{
  "positions": "rope",
  "init_std_o": 0.00434,
  "init_out_by_depth": true,
  "optimizer": "muon",
  "lr_mult_o": 3.0,
  "lr_mult_down": 1.5,
  "beta1": 0.9,
  "warmup_steps": 46,
  "final_lr_fraction": 0.0,
  "batch_tokens": [65536, 131072, 196608],
  "train_tokens": 834900000
}
Each number is 500 + 50 x the weight over its row's rms, rounded and kept within 0 to 999. Layers, rows and columns count from 0. Numbers have three digits each. The size before them is the row's rms in percent of the matrix's.

# gate: layer 6 MLP gate, 2368x896, rms 0.0691, rows 1555-1575, columns 672-895
# up: layer 6 MLP up, 2368x896, rms 0.0668, rows 1555-1575, columns 672-895
# down: layer 6 MLP down (transposed), 2368x896, rms 0.0609, rows 1555-1574, columns 672-895
gate1555 090:558490477489488462522460561574553379537460432385439561539488428517507500500534455556516447519424477494505492465605482515443457486388552497512532484457462525460438579554526555418469469508512416488481481477459548497456484493423538477638479511416533494514531451505550538447498566538426532448533429495437450526527630479483516594452509601503532505536505475541522521509440518547422461529522452440579450519476528514452573488440455532444471471492460525510482429583489477406591523571417493533504565555492596470532463422468500441462593530433508405500512428536572512613468431467532574553482542520492546412467379508539607479529552512498565481506437455440499571480473504489606522504476
up1555 092:470535481438416469416561428543469525473501487487542460486481545484518504470491508472513501499475466503471420494474454499463556613482483484488516578462543489503591462568444488565521443568470530510540572529572531485549455568517428532397477434576370519554432562470464492446442385396517504551521498557498475482437473408486533508518506429577407512442409457537491510531532570482536530566595508442548569469587445543571542473413539538560430575464477444419465593514597556523373439461495499408486437474535504610472483515506461418596466564564560561501465504456426487411471506605471492429538475503436513455488473558532431495483543529495436498428551480538558510522576443563427442503485
down1555 101:547415472470456558398614594611447522474518545494538487517480463577461567488506520538473598507540538545434486561434562486449579564506487508573526589505507434526563546507464581486457459460453501506449558457487418496591503489436543488353512490521531358505573548433485494533513491531478579611522522487581496513481392524567587534473590401597518596574491539486502464461467454428564490494559506507443603511509502475492453481468551467467573506555514534486471535548570514421509496403494580549511478488597441501458459550446472459446464594543557498485419430567502508504556495604466339456603511505415454573554569573608499493478474506441471525551570449397472475482557537439427415522545
gate1556 106:536495571478551565507471500554535518523506505445491509468468458418482478513477436474452541432500580491539564410473510489451488570537492503496425502571520461525537559493528505552548494535436581567462523442497479428403525477504434452452543484520486532489457475453545496546546498533479444487550577470526429458474402495506528529544449560365515469516429416477391534585548571510596492531484416438575470513467462606553443491539544501522531551485503589443570515431475593518522558498507515430353499458485494540414577503546470473551538538479519564473397426478536360490502511553559495577504577530503445521501508546548500445473465449544511515550434612468451493437498481521571491412604
up1556 104:600419495479530501456532517521500574478478499448488500451456502488451538538466504456523570442411444454539507474384494525359486484460376550431473464536555552473490514492468519568489527485502447520566432523501491534485473509538563488584559465520388509442517490455470581457546456442597492548586545503390575487446461439522523546498381463420445582485486416469545537526569515509618451532504533557499496496489555489493491537478509486415467467457482456480469474585585448531420516460434522565528560521469481482500480439417454490489539510473507606420425490571458479497572492482463516438560414442538488501545426497592479476505530455470484525439404521545413585521517492494439490513436
down1556 108:492481532510487468524632469410511458593496552484439448448485550503523477494566388458427499567521544470649481517464541427410445475445506520502513573493474518344473481446462546409441555493532522469500425550555511434453589464593576505521396458539480497534511522556514546431445583589462510487465488524582490493529583468459464500440481586471451517581483452517499504401474563591488491477485456496593417460528512498599495527419476549490529566490429463583445508555479483503521518460446519425451483491505514524534436549421500615490409584523463524508438430453453484496481491478478488590435473466482476540503530581611508500496506451565470563505457519467385552536520511477524491521478
gate1557 102:525465532514525541531522430460546501465465480500515518541482495424479543530455425565546423437522509540471484586548491440533494510496514518533431405473545588542517524524426414570458569526444483512455511556444552432498518436459488504568404568489464480569513555523525504572497498640476458483522530487498484459465589514518424499483519397497423546588521565515498453500408568465475506515530465484472540589473505435470511562518530581450490541531524597530449435453581479478529587422503452400453595538586478426380474418541514445592597576490459507534501487489420496393559549548501485460606484584505463520498487514581451525556529417507421484463535499506542547458521480625525472453513
up1557 101:494522480513505501507492563480526512465549429540603540488522537547455508481522430566508604516546595453526436459517489506588531442556472554490527360515559606599587475468426455569463503535464565437512416464459517391535538466470525423415456560482492586544531518400517487512533499454528492535525463538516405444496597445602383487402443567513436542433547497495584451532568467443493510512512487457479506444555584539585536531461588630517487482460491491527465476524482545534436533533533559434504459395533519524406500474539467481628489492478573496528405505527477478433548440458485523498550495411474449445512473516439470535385538503470485454508458405477519409461433416403497406540533
down1557 104:488490405508530460593440497505557488544478478510533489477496448525465483538448486533483472413422433472443557568512466520500507535463535477443461393494535501531484502478549450418519576465482498475474463470364545530497554457447433476518478535595579445538462528497546458687558525515475523499499505533568439452513193452499456418557449509538469514520558545484439578454459495566465480569456511535575551527620530455554513551484537635551423514490455523406471440391425511539488465468598468413482463565445513526417415552479427496538493603519510523477534415472483446462499465506677407547539524425382460510514490473483459442545595460485419445463518550575481449457445531484530491460449
gate1558 096:506430538541494515609547534469451533498519509577494490417504493476529492560552459629504539463389486537505559440634512537525465526462504498480497555485498498469427509454549581438546482475547476438443553447497556493488562533471463482480457472481482440490534537566414402500495524452461394426481561484523524373453547529452516500471435432465483521440463524500512482495437566536487512478458480526513591488480455496470457646546456428654521519507567486549584548595586549488480531536486491529555512456451469424475467448476552485423524462498438485474426526565480555463521574526448491546414550539513479506607471609458397563525548431517435426469509494488465543439467487526441523581502
up1558 090:533403534438493505431451503528517510545507460460494657480544474463427528444490504517399507465476531458447470568498413450520549541631572533487489524444519492514497502618545504478472485451601487541503432480478486470447496494476440499535626488418504550517515580480519511534478557477486532551509500446491473549537582561508543534556482449552485461526437475584567548470495541440607424366489466564499456522484519590483565438524466491529487542483442529535530508456551543549465430449459537538461473501481467503505606550597504475531442447483487545495472580452462535527576463552479404514497530454474463532578609413558518542431541521516495423604501513585430415562582568462479539506551
down1558 094:489515488498543529524443526501492487447514518471440565557532548427455476409581533483512412545552623582587571522458497488486491476567454533512427382520429502503547557583523405492516423488529544515457445521546477513508453516492471470680452525483570484565464515434522459508493537480414665573524409369503504524507542457570513475573450507456589473482479445538531497519612479441442493501435551516584541415476389536441573494438529464384401511544536520517404523397497493538514529495491384444423506488378531488526449485443451438595585538474551478538536488570549559411392469505428596456469550547416527494506479587421408487407411431616438495485582480475486506527432557438465549502514
gate1559 102:511562504445585489488536523467389536489467493466452603544523509495468446562486417462545447469477488493522470478511509496552442521498513495460512508500517362486562474493501576463465442505572421441564411490510453507429458540546525586475483553465471517422508474479485449500513536557563518412502523467600585477451470481392473529432592511522461518472524527504514417484465448418507462552474502559510501464515472515459541471496393580614481526509451481484525499472456580595442550472571503477515535532505459507500503419522480562567520544592456608489531458566458546481514441443477541482479519391549417603448515461447550523498507488558559477521506524483480449504456522563456462444452
up1559 102:540447496409480477514553478512442480521448511495519418535505549444486547441496470434461454467479533532514488542441427448543468616499593480485570510425579563575630498479480433571529467461488546602573626465494503502535409551455518494472533501425523461445473531452472378542516483557483557569537492538574543550554450555530525472480496506484512482480491467428514413548432540442451526536510480460529433500434489472437414464521510536519528428454478493519529497408532457522433425426537463489427527486458549533498501496444522488605544535493522498605510492562494508519471472415470526479516546608397537480490493453496545528505489421533581558437482447427431522484418511546531574471547
down1559 104:520427486562483463450389460522517505531554442562462442424478479457519496550403501468570514513503523567465455477534534442514583447522501468596522511480529487545574508483475471552488513484487467509521460488471516455463613491536493491461511447493582493444376597452509488524450458483578533629463394541420492588505576486536481461488417480465468506547489506457484478557508607457503477520526523521555454479522561529459501495489604543467611461431557515583609451574446539459394523456402451496584479551414533411578495545358489526570573452514586456481472521586562511494540446475462495593519477503520507461577570421581462602435515405509514524527409397433502581407525574474514469471441
gate1560 098:492466481458509512568561493442516450454535540437476446546500462551560498483555539523478409471556550539508526492512417429526460561532587532488536489498538529422545514573511471469458476441516544470542420475427530468467512514472491603481561498414479541468453503501499515513559428464508521475502458516484565510487506467521425485548548431580525492490491488528451540447614527489415504550473455435530526530456586580500441451462442572481432364499550499558533517413510411593524522505488482536520503454539580467446488380482586498508429517423455469548559508452504442537560497432464512400511428545452438483442488428486546473476555502493601456509597497522531498432501486470560478471576
up1560 103:408605451569497461490507424508478496520488510543456501475495460460436487635555405487462551441517525479487487564463495467440514645555423453475500465518467473452455454471502418534456497589539472460470460443498503512453539533480595586548461558509437510533475530457491505517596436487518525607513568527478484453455529524520473491479520497476466562438565476445481455414470508460532536480503498601547426527434461459582579536469466507592563548454469559498493540524474522551518489499547564436480471423529578435493539587460520490501450541448463476419432564491506517584494515507522515435504495487480577527516432537550427467496488469445499496484487561514507397436505569597485440637537
down1560 102:505489535596548511477478542529447448426464521465479472539565518502518485476456476574509396480495486495537501482437542467492602453544514490498564380443557484463438496464456497493523416505469424371466511457553551455488531395519563491532476566501491581511524507443562477511480511599585531456482492403488479534509112468539556581467489481455519533485495470499475482469583435453444454510394592493421494615499466569445511430531467441475516504547460574499513514517536392443418524468520495464519478541481437540562390552495545473418550515456383407471518539396510500466521539654485495461430410490512435482485502445471437543524543555550432455440544399571417506392535484484510473503590
gate1561 092:598566403515476493456483433434543435480555527553506489486499521448503507538636468424497449473481487488484515547529621560561563522552482469518551496453523511454454528512368473471464577546462446429551475463535543469551485573440593436559442455506537478475528466519522487532468537499440505507452443513509450549515485585502558557410666485506558437579388539489417497369547480492499487427404498463520502455485529476436563550454508442570562603539483502583467519507485528517427487483551557466548476495487539484492493464477553502560561437630525478550474550566519502509437406418532480513443468524471518475450497445488507511515460401546561507541441549414436453443556491487494605440605
up1561 094:419457508500476576459517534478562537515475534568499455472514490516451550531574592471464484509506448566473505562472327431606436545430421474471512515548520419499422535490494592501500522505430529496499555493596540489482527521521501472503481421431394507405499539511465529449516535458471558450556532468378535529472554469469461475522520442510555502466484455534563468526482470566500518492530553484447470566441496565556500466504488485526475394388555494498565474565543449532421434513531505483446561518515492514544442518514455493473435459531557426494492477487406548500447451447508508518512511529520516443405492490405588519430506525527491483373551451490537412509516540506506421513482
down1561 098:519403542526517511466581557487555507504488440556502489546428507514487523489403496451572420451460525562476437619558403451468511530455394511508541514478533498543536518476446540514379605528450528525469455475596546498377505512518438419505503471479452621410521521471540549389500519522445502505507481476501510611460461459530547519411505425523456503504408525436525474521463620508522541440544436546460582465509520502462509492505527463528430496448547522467541400499498488488507560494454468530518545393494542615539447324527447567501600438504551525531471454467524548581498420385517468494533555446508522486532417501499470502442439465459534399450532474520554419548520481504481455482503
gate1562 083:490471518586439520479573452559620493495510494502481507458513496511526451470441371525421571492571494507502487522505567435412530447521463495510565511496500494428555538515442532495500501616567496478511512499516591471532513444492516486581444520406590539522453504517387483471449543516536450473585489541501474544522477511440490455566572520452479522567523585484427410533448495483499477480414445524502497562429423492577542442468525468420557532581461540517405578570520555516583509541542523446503518506566508346551544543543582466381529486606413514545508488559514555594527542434530517533408519599531463539331518514568547498501508489484519489444501501506496528339493468569453470468567
up1562 084:527452453440532444574495618468462467551477493432494505451426530458481526429575563533483558360459441457509398510518524517509506447510411497519456460545503489489448506401554539528554617529481441512495561522586402433577496533500517390468466506549482560513480530386570571554431549614490534503532417562473447457420545537480466532381512583624472492501474453518576530544540462548432455467499615557487482517463587515587504477475451519564469501402441573429495502556489421540511544592476472467506466510496434473425597507479488467543577464462549546536521554669523572530495505437525455485456544487521511481496489416533416499570501494482499499536554423536553449531479481365477553567560
down1562 086:568428464522453450531584492512440573460480590498533450527473581514462514551573531588556414558520443506477513403517505525552516508535436478497414560475577522483599460568528481541504504467523476468464543544496483494560533532475599592539550469552513491389580516424553480504540431606306466528505463437568440436522486559488474488524448476493507474480473557560514492577509423481583505431525507438405512502548488604487461520555420543551530435526414462538491451439547536477493491532528461600539569604484462616473469515428521505516501571546516457476553459554474550508445504456570459537483432400564495546579507517491583485518555553451511439531502529539466555500521621495416415508517
gate1563 096:528549554553509471535535470500520464490516424459521581536473586457519487553462569436497480534450447505526482457481510449477582493624439517475489533512509569483456437497478501472453483496475485539471611481530510459527450533498528471517598444463594461493506610534395517464497439530464486531581524530466482476505552476534454587428462440581538476592505566477500511449465410535533513563426443581614556434518531506535510489522550490532529556461387482528476502388533554545519463570531478607491519513543608538554503605380484491452552460486418520490462464530474474440445544466464465473531548574578442469483480519452485440434596526449559563557504474491501542494538521554575520487507
up1563 094:491486524473628570540504492526602523543488541509457515435544493552427538525516498553545489549497536499501547420486456521389443524455455549521478513533499514441476502512590496513528508575522477485571424497441554532469582517452497521455498502561449471425459417581522473594516464458456495551495461393618496478525531519522540502456495463492491536516484545553568500594501446472543500460503527445419462533477486470529497507487482491505426518532552526466447523553449444466482575421435576471485517492447494476472468479568398450537495516517602428426477565456508426591343442559509564539544448541488494591437524491491549479522509447409424469519369558495539475483543605490471460470485
down1563 099:557506526500489616477532457557466493461489467508546510538405455497500530438446487539539400516497450524469462582477418591543461519476467561562501546414529487444450509456444540473467438472586504526468437469535481520550573463497538418463459603557474485514490525553460407369509540510461519436466557451479541552521269538531454548496525533520459390517490402513442530515454484448651457507554570453490472494482481539538402502496533565470516530530516483479480451441500518459439490494484481500552493526596483551524527520577468557511450533501531474467467436505476498464495514522573496579517396495510366610507463562525532522515427480466506507431494430521448489529465548565511476590471
gate1564 081:509444404463500518542535498486523502522456493492501513432581539458433503577395434475459500530596534476543573521441490523558608508590504529500536509548548574548512525446488511476435373385523504568532382499511488451476517512462461517508488631450480453567497410449541437572520454603513593411480496515560430575434573522501510533582504506522533420608540532491389545525565465528482481585457477436489460581520491435510435515495428509472509500514527488654528419427524417479463462582509640492478466528502494441514447434448433504463522480534406571533443443523516469526532480510517499504571547549488458473566574473548473538462507534448505533470539473481531510515424463501477504476413
up1564 085:437424454552441384426569541503506457517561499483543498473535519541553572510501514512538509484602506448490513456501560521528532460493586503464505535456528437475532563543439503537508475505493440527486506488457454418493546495518568509587494442479478476489545457587496513485501449514472606495444520494612391453498435511537453512492447487499497576542485420520486490600440489452517531475471433502415413539514549450470448478556427489499465460501510457623452436474492531511426493482351540534471457436513577487567493447498532395445535489508488419393484480455502510494529469419420477554459439553423465539479549469465509460482591506513512527455565424468396497561526523510506410547545
down1564 086:450434520476531504601524555454483619546535574510492437539457443531574614511440508432414578536496424445453532470429536521521451531508413473347578497594548597453485473398500412581477520452472564605482511540507556451460476520501512467496422491461399420436519499480560510444539477547573463451466497493459462498480499531485512458508429570480474515467531513469512428503570516461438472561540497463481491493408514483483432500533471471537525570530554486449456495519585416515490433488481443453463437471634519458541541634511506439434511474482516495481533506518631497419582618579485455516473541521488437566575494521393430459564521517511578546446526492511490445518462510433542448441589
gate1565 100:422427435522486507488461531526529559529496499574516529448532504521525469507423485484495467485439529511469460527457447569446416351492439453482534526379545679522491437484551520543595563495444566540516421461504451560536471509424459489490429408480534575395556505618515552550467514471494453565510463482524436525452497523511559484468519477532453515550527438525483494450498558370418439472438451461529469488591476513511456495495625444580536480495488613490474467500441539508534533460613508421536480489571401596510468488536524569522502490468533477429487544480463492461546476437461489594463515515352531487479565571446518424523445488365472574466474478559529505594472554490521445569465
up1565 096:505429488566491472557524500508469383474560483462413520449485457508458547573482471405493540470497438489553492439487472565633513414420573493580441507536536499539552424402423504467487432532449439498604474476499483498521531568519462498514429596481522547460435508514541412478547552533466472360446529566494489420426483446479446479452518431523422560525512494476498441410535588514482546561402503496454448497548557505490461441543518551454503504527519553465445508444523519520517538522441473497501467474494539552515478502510488558506519462522453531363532432401423496447493498398454486546556518557490528430397428462468535508502446465380566573560461530429483548505479478454563451462527
down1565 096:603423484492478468480459447562562345603530550454455398532509500438500592490514485448462526504524517444483492558536561529579513397553578436477533514508535472430604397491532539415466386437471545514525518570474389553483452467535477506634475480491591458494594446489517452474569450466398428485544455454512499399490384500577491597520439558483499460624483473465496372544494525606383535513555467447541455492497561434487526505439560519479556556543438524527468424515471433560484476537543534576479429457556407592507559604522507524474528427448454496506591397492539556462428511510479485481460605442505560500409531449474450587550441553446505452434480515501592560468604515547527460510586
gate1566 096:427462498635464476471506497545528570502487490549574485538494398554433559509636467565529510511467491542557509531557543560522510534550545500452553569464435492464535523559574477496536514417375554520506555612542497541431490467492512513505416461405533465554441505512497512537505487473489459461505475465477506573521468539543526545507566465452465490543428480601490528545417521518603483455563446503461484487598484578387510585480483570570572522597498505524466485502474475516432539428507541440526473539536565544446553515569502456595581591460515533470590526491509519592534442562548439494493552548490463504515537584498439441580527627497394458466510450571576491476444524508522436501394
up1566 096:436473517487569447552482452626500465457503528505479535625455424570534428528506455466521560454506444564554447453541435482542489435493507489495493495481484498611600501497534464598456573435503610543488487498559514522518486531510524566534469489416561547446507583415544477513442448390464453448551563454436442522504393493501508474529518496479382481514347516607477536412496510458443495534554403481402537542490571510433536438509548552487437476557461491482551498472543485497462526498586518422532512584414548463552453514515508444423486628412550531498455506509474558531508511376480413522430465466546603491459482407498449470500518503416513443512551396404436480460473480480530437548498
down1566 094:559583528593472490473621508588583488486538569526492596531541511542467528515537430526472461477551507507519444497540493466564565500531515459443541437482499461586499565476485516540542548567548514475631450587423502553443509568448462563468498491439560453438484368527528506573461561513526477578462425458474543507490490396557496564529542475454540435492449512464545400534583448451552448513464506480510491550502494458524459480482494451510485500536380491503551430490590600555471496500464483484461514465492575530476538483426467491433460524440502554489466470483469541576578452534488479485471487483442516477495607470476487473453527543473466554572540495399511500513554440484480539579526
gate1567 102:521376478590599522485494573553502512475437425470493519480417500431503521531588491451465479494459548465521483496490542511526480487509476447541528536481451503427546486504592488440549583437546483480490489526536537537477494535482507471489456547494438473386556512493524430448395451505526437462451416469482461546431415544560491566521561483490480568525416517527557461502464549554491452506491605538428508514560509598480444477545581527518461492554471457507502444429492475472576495523474454405494508537522484455447599504546549560475478433454494489526512493481506431523636561491531617446451566547543445446597515471505595424543486547401453523506478506506534493537396558438436538482528
up1567 101:519534527412500456516437435570461555499530422494463498556490533458490478481524555564476475453456568446544512430466520551562498436568605473580534465485432547509531427494533446512531428497536365386510508481548498468552524514448471458518502453400474537528531504535450436493468519529566519511577563544564439532428547497542507513492542422598546493481483439512474477425493476475413599482529507413444572525531576398552515382385542492514541507522440504512531527468478476515411408533440401479481584509474544404543393468499547507485580417421498476519571453565507493487477468466517526529564502541570476503525536552547492537470540494476515443516540478516512479483438503551425547565379
down1567 106:501506524495411537521525412476526523583489495528451433462583429478549547476472520518511465481529500466549469505568513561545481485551581546530487423549472477460510426503552495566514530539504476551602510485533474404508405477522504539523512464521448476607440478493436462527393493505498489564500526510549554513476394514508505510429484518528429499482504503519505496441422499444475553502461507448527515498503517433423599428486584463523547487565454493582482537493445385470473483478403530468494489532453539447457436360459503494514601536454540471519544549539592542489574502541512582551510411474518540502558484500536426585525449569513580544503537578539467502534490473582482470468480
gate1568 090:616415480526436496531433562457539519533470578717425503433468549566410611494492441524431466428447443493581563634570413488455537469493526594460473462589562506519484443432445538504540469485534514530441524502479499569532530568546526449512437556501512403467524602553609515548349417529542598485517527553533589480508488547554477482470585479478565510573445506578521433512459490600442538485526460488455501460539503478418471420494545489484473473437467497451563489431450557562467494550452497574453636563533488546513537535541423474627612493475530505419429624521417496521549492456495482537535561546484477552501531511552527497574530454475494544576435503569538467497466557550448438518534
up1568 091:463535518449541542378556492480492469566477521511529485467542460520615510532480505526514467520464436476482502538490561500534623563487499416565489364541483484477478485495531452539438531439455499470477485566507463474484441457507579486551520446444364516603481450465514589468554591492513414507573594488458494480447542419483528607536547437434529493404503492426519514421501505507562515401572535531521455472461547443537536561501540491634488523476426497455514549578519425436452549479470375510499505528407461479482545474441526552529549479553499598531564522514494545541492447559461518489483517469409575595488358468523526473457407521453413438464565469490575586480413441441487481456480
down1568 101:481502492503484553565594483560592416483499520484513483575542404547475519554495446553444498550531527548514434516481462534477539480496386579478520490517440575461500492461456573433478442513534538481548466456536472481470442415511440522501514509415413440454511579568457539560448537482535530494555524356504547468471383488509515525564550530452534629547540527496532535523568548481500486504535582505432475511515541474499386490506432454613496447503546487415469412499496519521518489463460486505433421469454493557577593477482582529550505569499428524479445483437543482538510510507526419450608442392464551535423524563440499532524499481465466532532483461496497583563495518471488481551568
gate1569 094:518457477484565566485543569547562407620490476439558446473614583527441466464584442559606504639526484412523519496581616526557458464520553521583567464465492544605438537467556564575511448486524531445534461441456476501523545488560487449453563408575600496481465558535460500430504491598493513477506385488502524439480541436431585495460500614437420568508470485474487500562519562579508569529512385524486494435532536477545640637502557513456515475574485509464439485507540495460464428436498507538412558517491504481483564565437481603522475496442487603437576431425403478422488499511467461556420484456419428581546548526484439447456485534515511590463482453442590569524517557458453503489476
up1569 096:439510467459477483525486499412519441419520440470452523531389523499509488487470492473573544504554488463528552524512444458520507576457524491569485576513516462374526519504536477457484379471464570435451524459488478462450529552381495527548536529403538468539540417486523482462420530465482503448462445489537508528528552475504534603460414506548520523518407514440521552418520412475375525546465416395590498488515503563456527507575521538498507505481483509554504591563580446515622465524470537486502452600450444383512491396434380493540448499457477540545527497533495505522495553561436486443548555485526448541501563447579494391529588457536472473443558465481531445430429599516558539547517
down1569 093:570487502506558508506553544463479598489512464378555511465508476579447563440476518575493494596500512472527555489515488518519449426526464526499547439501498513447467531541430522527531477522428519521589456489440543505510485492520558491434528534495559363533465513519576501545542532448467462474416535487456495467634698470523523487456540530403521490443439562457436518452565490491547537594490508486522580528398453472458545591600460529461518525503523472521507506414449448368530474507505501494513602463429545517460546586445472465407487462544534463487448477455468450531445519488463628522407493494560471505542478437493443557463505528505501480549497534515476471497515448576500442525612
gate1570 099:551376481554440474425515491571589562586458560553610550528490519445533482539496522527551478541614545483454485559478521503529434506556497475495560562398561560429521436594562487415423630539428460437529532432494524436481473563449526463503440487502537460450597531562452565526530534512464533507507579500431449524500570477498582459582454482513528402583519609472493412467553556518522544486423531537534507504574499487566468502459506577492550426483455452430516477456471544467429531532587483461421539570506478545450554587512469449492538511483431540569529592460405426448419517479482463498422519524537418527544379566494444541513589495498564515530495441493461582485482491561493495427464
up1570 099:429526525595406493480578532441515608602499501481509461412465498481474500507475442505514598416462523590497443446512514444540520473520516591615464569536507450459499564484479486460554454531461485450440588493506590602425554518525430512485443551606470506473489546410400590529523503473491489431552573541497561442411541501455536472497388502497493445545452372470470519503541584544569476510580425476567531547537621424504504454552570587479603511574517489510488543583529552498461478539533582480472594520346514552460584484452482459435514555479522527538409428471580525562574478539544552550466575621540466479538483471482518452538454469533539424485546472538503395438418467455502499410474
down1570 100:488472472519440398477507513526503565544489536477445665450437548458513520523431426507461541434485619455559524487515551480568477440435570484502542478572449505517474482550472625515534554528462524618478451488596440507522496524463499497527516449591535544579472493497502540440495504523489490510445498485546467491574761575527538472439511572496542570515482476574524592554490626523463494589520523511482468450530530425636418603385569464467515521558482470656537482522523479540565497479554473547532521504374443526467436371570455507499481473507516553580473577612506536522473458533561494532498560499466516410434486489501497433486551436580475539558502585509526500433531474582465451553462
gate1571 098:463481449474496447489520574525435485420516506494470478506433479502474492444403486443528563613558505566559491545471523442456594499441494526492546532507518494454496484478523539543458578590622395480511494523397468504498547465551489361405395418544520451531533388568510409586495473496565469562458455571529472471512608556529472445494523605475480510537565497446475498505558514461394509442556456527489492461526426471502506538448557518530528481530498469495611462558430455426450626481523545476603456491509424489482463485469506390535544489417506466475516482424366447522606360553467473492535536514473482457535477515505474509462539486545550556504515476485511464507524493515586444474494
up1571 097:570445518450542451532476471413460576471449502463499464475511397360479479547441538470523531511466522448571475529450499440472522453506529490502491501445487490524545468570523467479469493416466458641568479483517506525518514494431484362410486457520455491431549484459410512501529500443492520491499546470440530445580479470496399511466501408586522466503544456554498463458525569425555464500493466441485420439456612503420660563447468535488579512479530513514543524505491469512525456591466511522538512375554371524459427530482507453545553582593562472514531496569481551434544599505502557449525538446502505437541475519521479583447540483474533477463458538504426543516532559649425419534573
down1571 099:593456422500459428444531474561482526431482518491444584437518506444519508565544515370560489496560454434512507440428502451390428406550514602534454490561492506461499523492442532442530536515578489486512499489552384512385487497467508552517502608388501510544522461459526538546528511522455505567437469467455458423460584430587547556429547508547534570567397470489516461448484492453511509541523563441463365457441466424430490554526522474466506577472442533500430523450378434492571573473515548448489527418546412514473413397508486471449463500520461480525504530446485596475533446490395431485594533477513556560526469472521514453529548488437571435525590536510474536606434590508523524549530
gate1572 099:478633485530488546461385535450460474543430559530568469411523527466461500483489598483568560552484566461501500449408533532565519400523527479509462419457445466554570570583428584441360531443423543533554447477470510499561505514425494447552451482552524543519416515591443499496511455502420465545524564453472490505429495551485556540584423357516560497524520490529494574424502429463459554525449444390525524473526403514485519552521504517477560504561483489438404501483408471453496514509522479506498538533546540393529450566547496496447499544464480558461488538475460470503492519493588451657476416533514536514474476482478442501454542456557512505469506461605536538567558464532508443501546
up1572 095:459535480523472469592495526438472423556497435419470418507483409466532492481511449483565519517498422475491417633571397548484504492513443522553538523494476500434332427489534493591494442501479481455499448516474455490528534473575478565499564525449510484588499555492487480485564488591504488524450440577446487571478446455459512533590535521446521490485422530517496421542514502471465586537493549575530517544530520571546481576501409413432547534503507506567542445569478441508541484498448475536470472452537612468493485463467581492503580474483535457574510505463391418523509553527533517417479486543546457432539531508466523544524413493577549487504467492472596448557532582511493479462609
down1572 105:441419561490459485511505460448539465520465482487469432583516492513430480461496414482468444509576472501524504551452552432459488549474505552538480617485477476427495461501491541539560448610480521511522483493559495502585503526561450609442484482565487585513496571516534476550448551586459503477505481635453437446544471510496590458432552496514614477475456483507539436442435537515469470565510551508550443469484529548483474460508438476396519561503461517545613533413529497518554458555516575570444465508500493531439538453535587462534564464527533503567563460494405560403474593552562439464551485539555483535513482525460549434517443354521487478546515472417565507497462514572516463557474
gate1573 108:454552493467426443401523548522578576477486439515509580430473522547515462437513437561430459490527500450546569561550449531482529501523526366526559563534441545542460431568571519530559531416674502443539491551522507539603467508500543465472483508494471435446538545449606654485431549553508443549508490550515462396399438531431494481423414474506537433444451572463491485491548514559567449488577499572535602529488529449513461450467490470523514455556541476511578546508547487468438464518518499511519479541491439510523479458491558521479431541471547574497471530490460508531493473467568475497543485527497446515463518503500594469482536498511571552508522625479482482587543479521506563528494
up1573 110:513492425497484583553492491358553478558521569530494484498508451555417523559519483455529498460529484514545409552497555436533511462498474554516535370547464530484484512513510490607424510481530485574511612475456494555515488515562521510444554446525454519452522531526524482624523562531433485415420396589535511512382528429500539471506551449459526444466487422501487503525440513549588509470431531589532541453500499460576460567480437516528469416486439445425622480568424442415563498515495495552510585492429509497504499466471454546529527477487515462474583442482455513473446560625592599521528494497557497406409441493552445472483565586514395450523468507510546566557584469427516513553542
down1573 104:524556477547525598394607454459458397596474577542519550530515423491493558545475570524579522531535450490549525478416478450488516548445419586417483465492448554580500615562507585613470532450523572525375478473414412597510549520510485482552500489438489584470474576492516528443452618520456472521576452478494467560470520604515523521511369558366580470532578505474397516476506492420539433496510433464504521489483523453512485447547486479443471584476465554556544459531473484501505541498526532512508390461450570464498562401512603425531464483503466516544504422497446497512393407496557511484501555543525501520500477507587385533475516459558488513571512435466569500497467552408438514465553
gate1574 102:504422546515480532467598571563505450550606570602485462509589547443498445503581551550540468570568515397516496551508556442514529565488521574499488462487497489468473554615584502500525523443472627434519341463539511509535487502452431562545484508452442567463443588446456490503570516474491499489520479492596412514604430549535510485465479588520454516592431523515511528560406520571479529538560481499507492474578442509493480590424517477449543373532514392476432605360474456492481475520498553461510540552499548519488459475395514525422570615455394498525461528517448596486554458449558504521500534607506545545521535476510473445486554442469540488580559472429479497557421509478452475531548
up1574 104:470478505474461493528535556442620536528528510502508571473468519458554366483433503501472558421466524523534552419487528562497525327529475510512550487577467456497506494522446516473561484508626464540448566492423378502510572553475502508522522526447523391512392466596522511516518570493514455452509491451474522567464648516504554525523519559476511549425443497477466459484536412568488527535537438533487500420495515579504479407542481499481529478462368602392522530580523526478596501395407510511473520514576465496539528532525433524540517539550551468454545522552501524556405457443468559504522483454558545515478513542464508474560531503510532453499503549435436595528506474483506490461524
down1574 100:433551440540508550531453494522541540462418553619583482598507492535484595526450475461500457510553562515450479633473493464497463477497554595551458535449456506543425531432446498589537534489509466521569492456447605533499510487449477506467518516491537527436522501483486480482516431533455514491450459565514402498486366571490446473430551501508447524490467477481458532494421563482560492534526577529483467557549528544473532493524606505500490479535526315554491530404448489574470452515544485504561543471500500569565481452448488429483515498570472502468508458552538525557493518516619480540520548457523523537531479408552569547527373427525495568543521449425464432526498583564519494561550
gate1575 104:519511466492596436551485508361518503517580404484532548453607455500497445423521497516524465509561471569609558452445469520536550538462518457446464524472490539438468456469521544565476507525545491528470532492381558560464547545549495518473428527562532512468546429440583498554489487534510593504460433569509457473471477612483503484482490466455509579467536542526468484572503602495514510574530587560507435497503534507442556500458529413523461598562494556559579549461442495459409526483485452469465507530469459474553442481524520455549476529499505499468486556498568542435482601482546457566563509524537483605543477459468465453575518507528549540475607489589478475541540647467515590505484
up1575 103:478488521465454524571534462474504545558451567536502528562512476534515501493433501528457452482495510470476502450536594477517531576506470437539536587563572603502482530525606498555456556461452540538470518525464441474499504493513499501400426492539453406518561527485476552433496534489493477484469457537504494448461597527550489471471477581606502507490616435413534557499519457577544557530530521465430569457583433399499507486582414424552556530543457490458460470497354511529492492570460523480398433515501532485497447427496420425523447480475492474516488412453507527528493489541538478506451553499538583506469429509588481433470608461506589552488480499511561473520489498474421533556492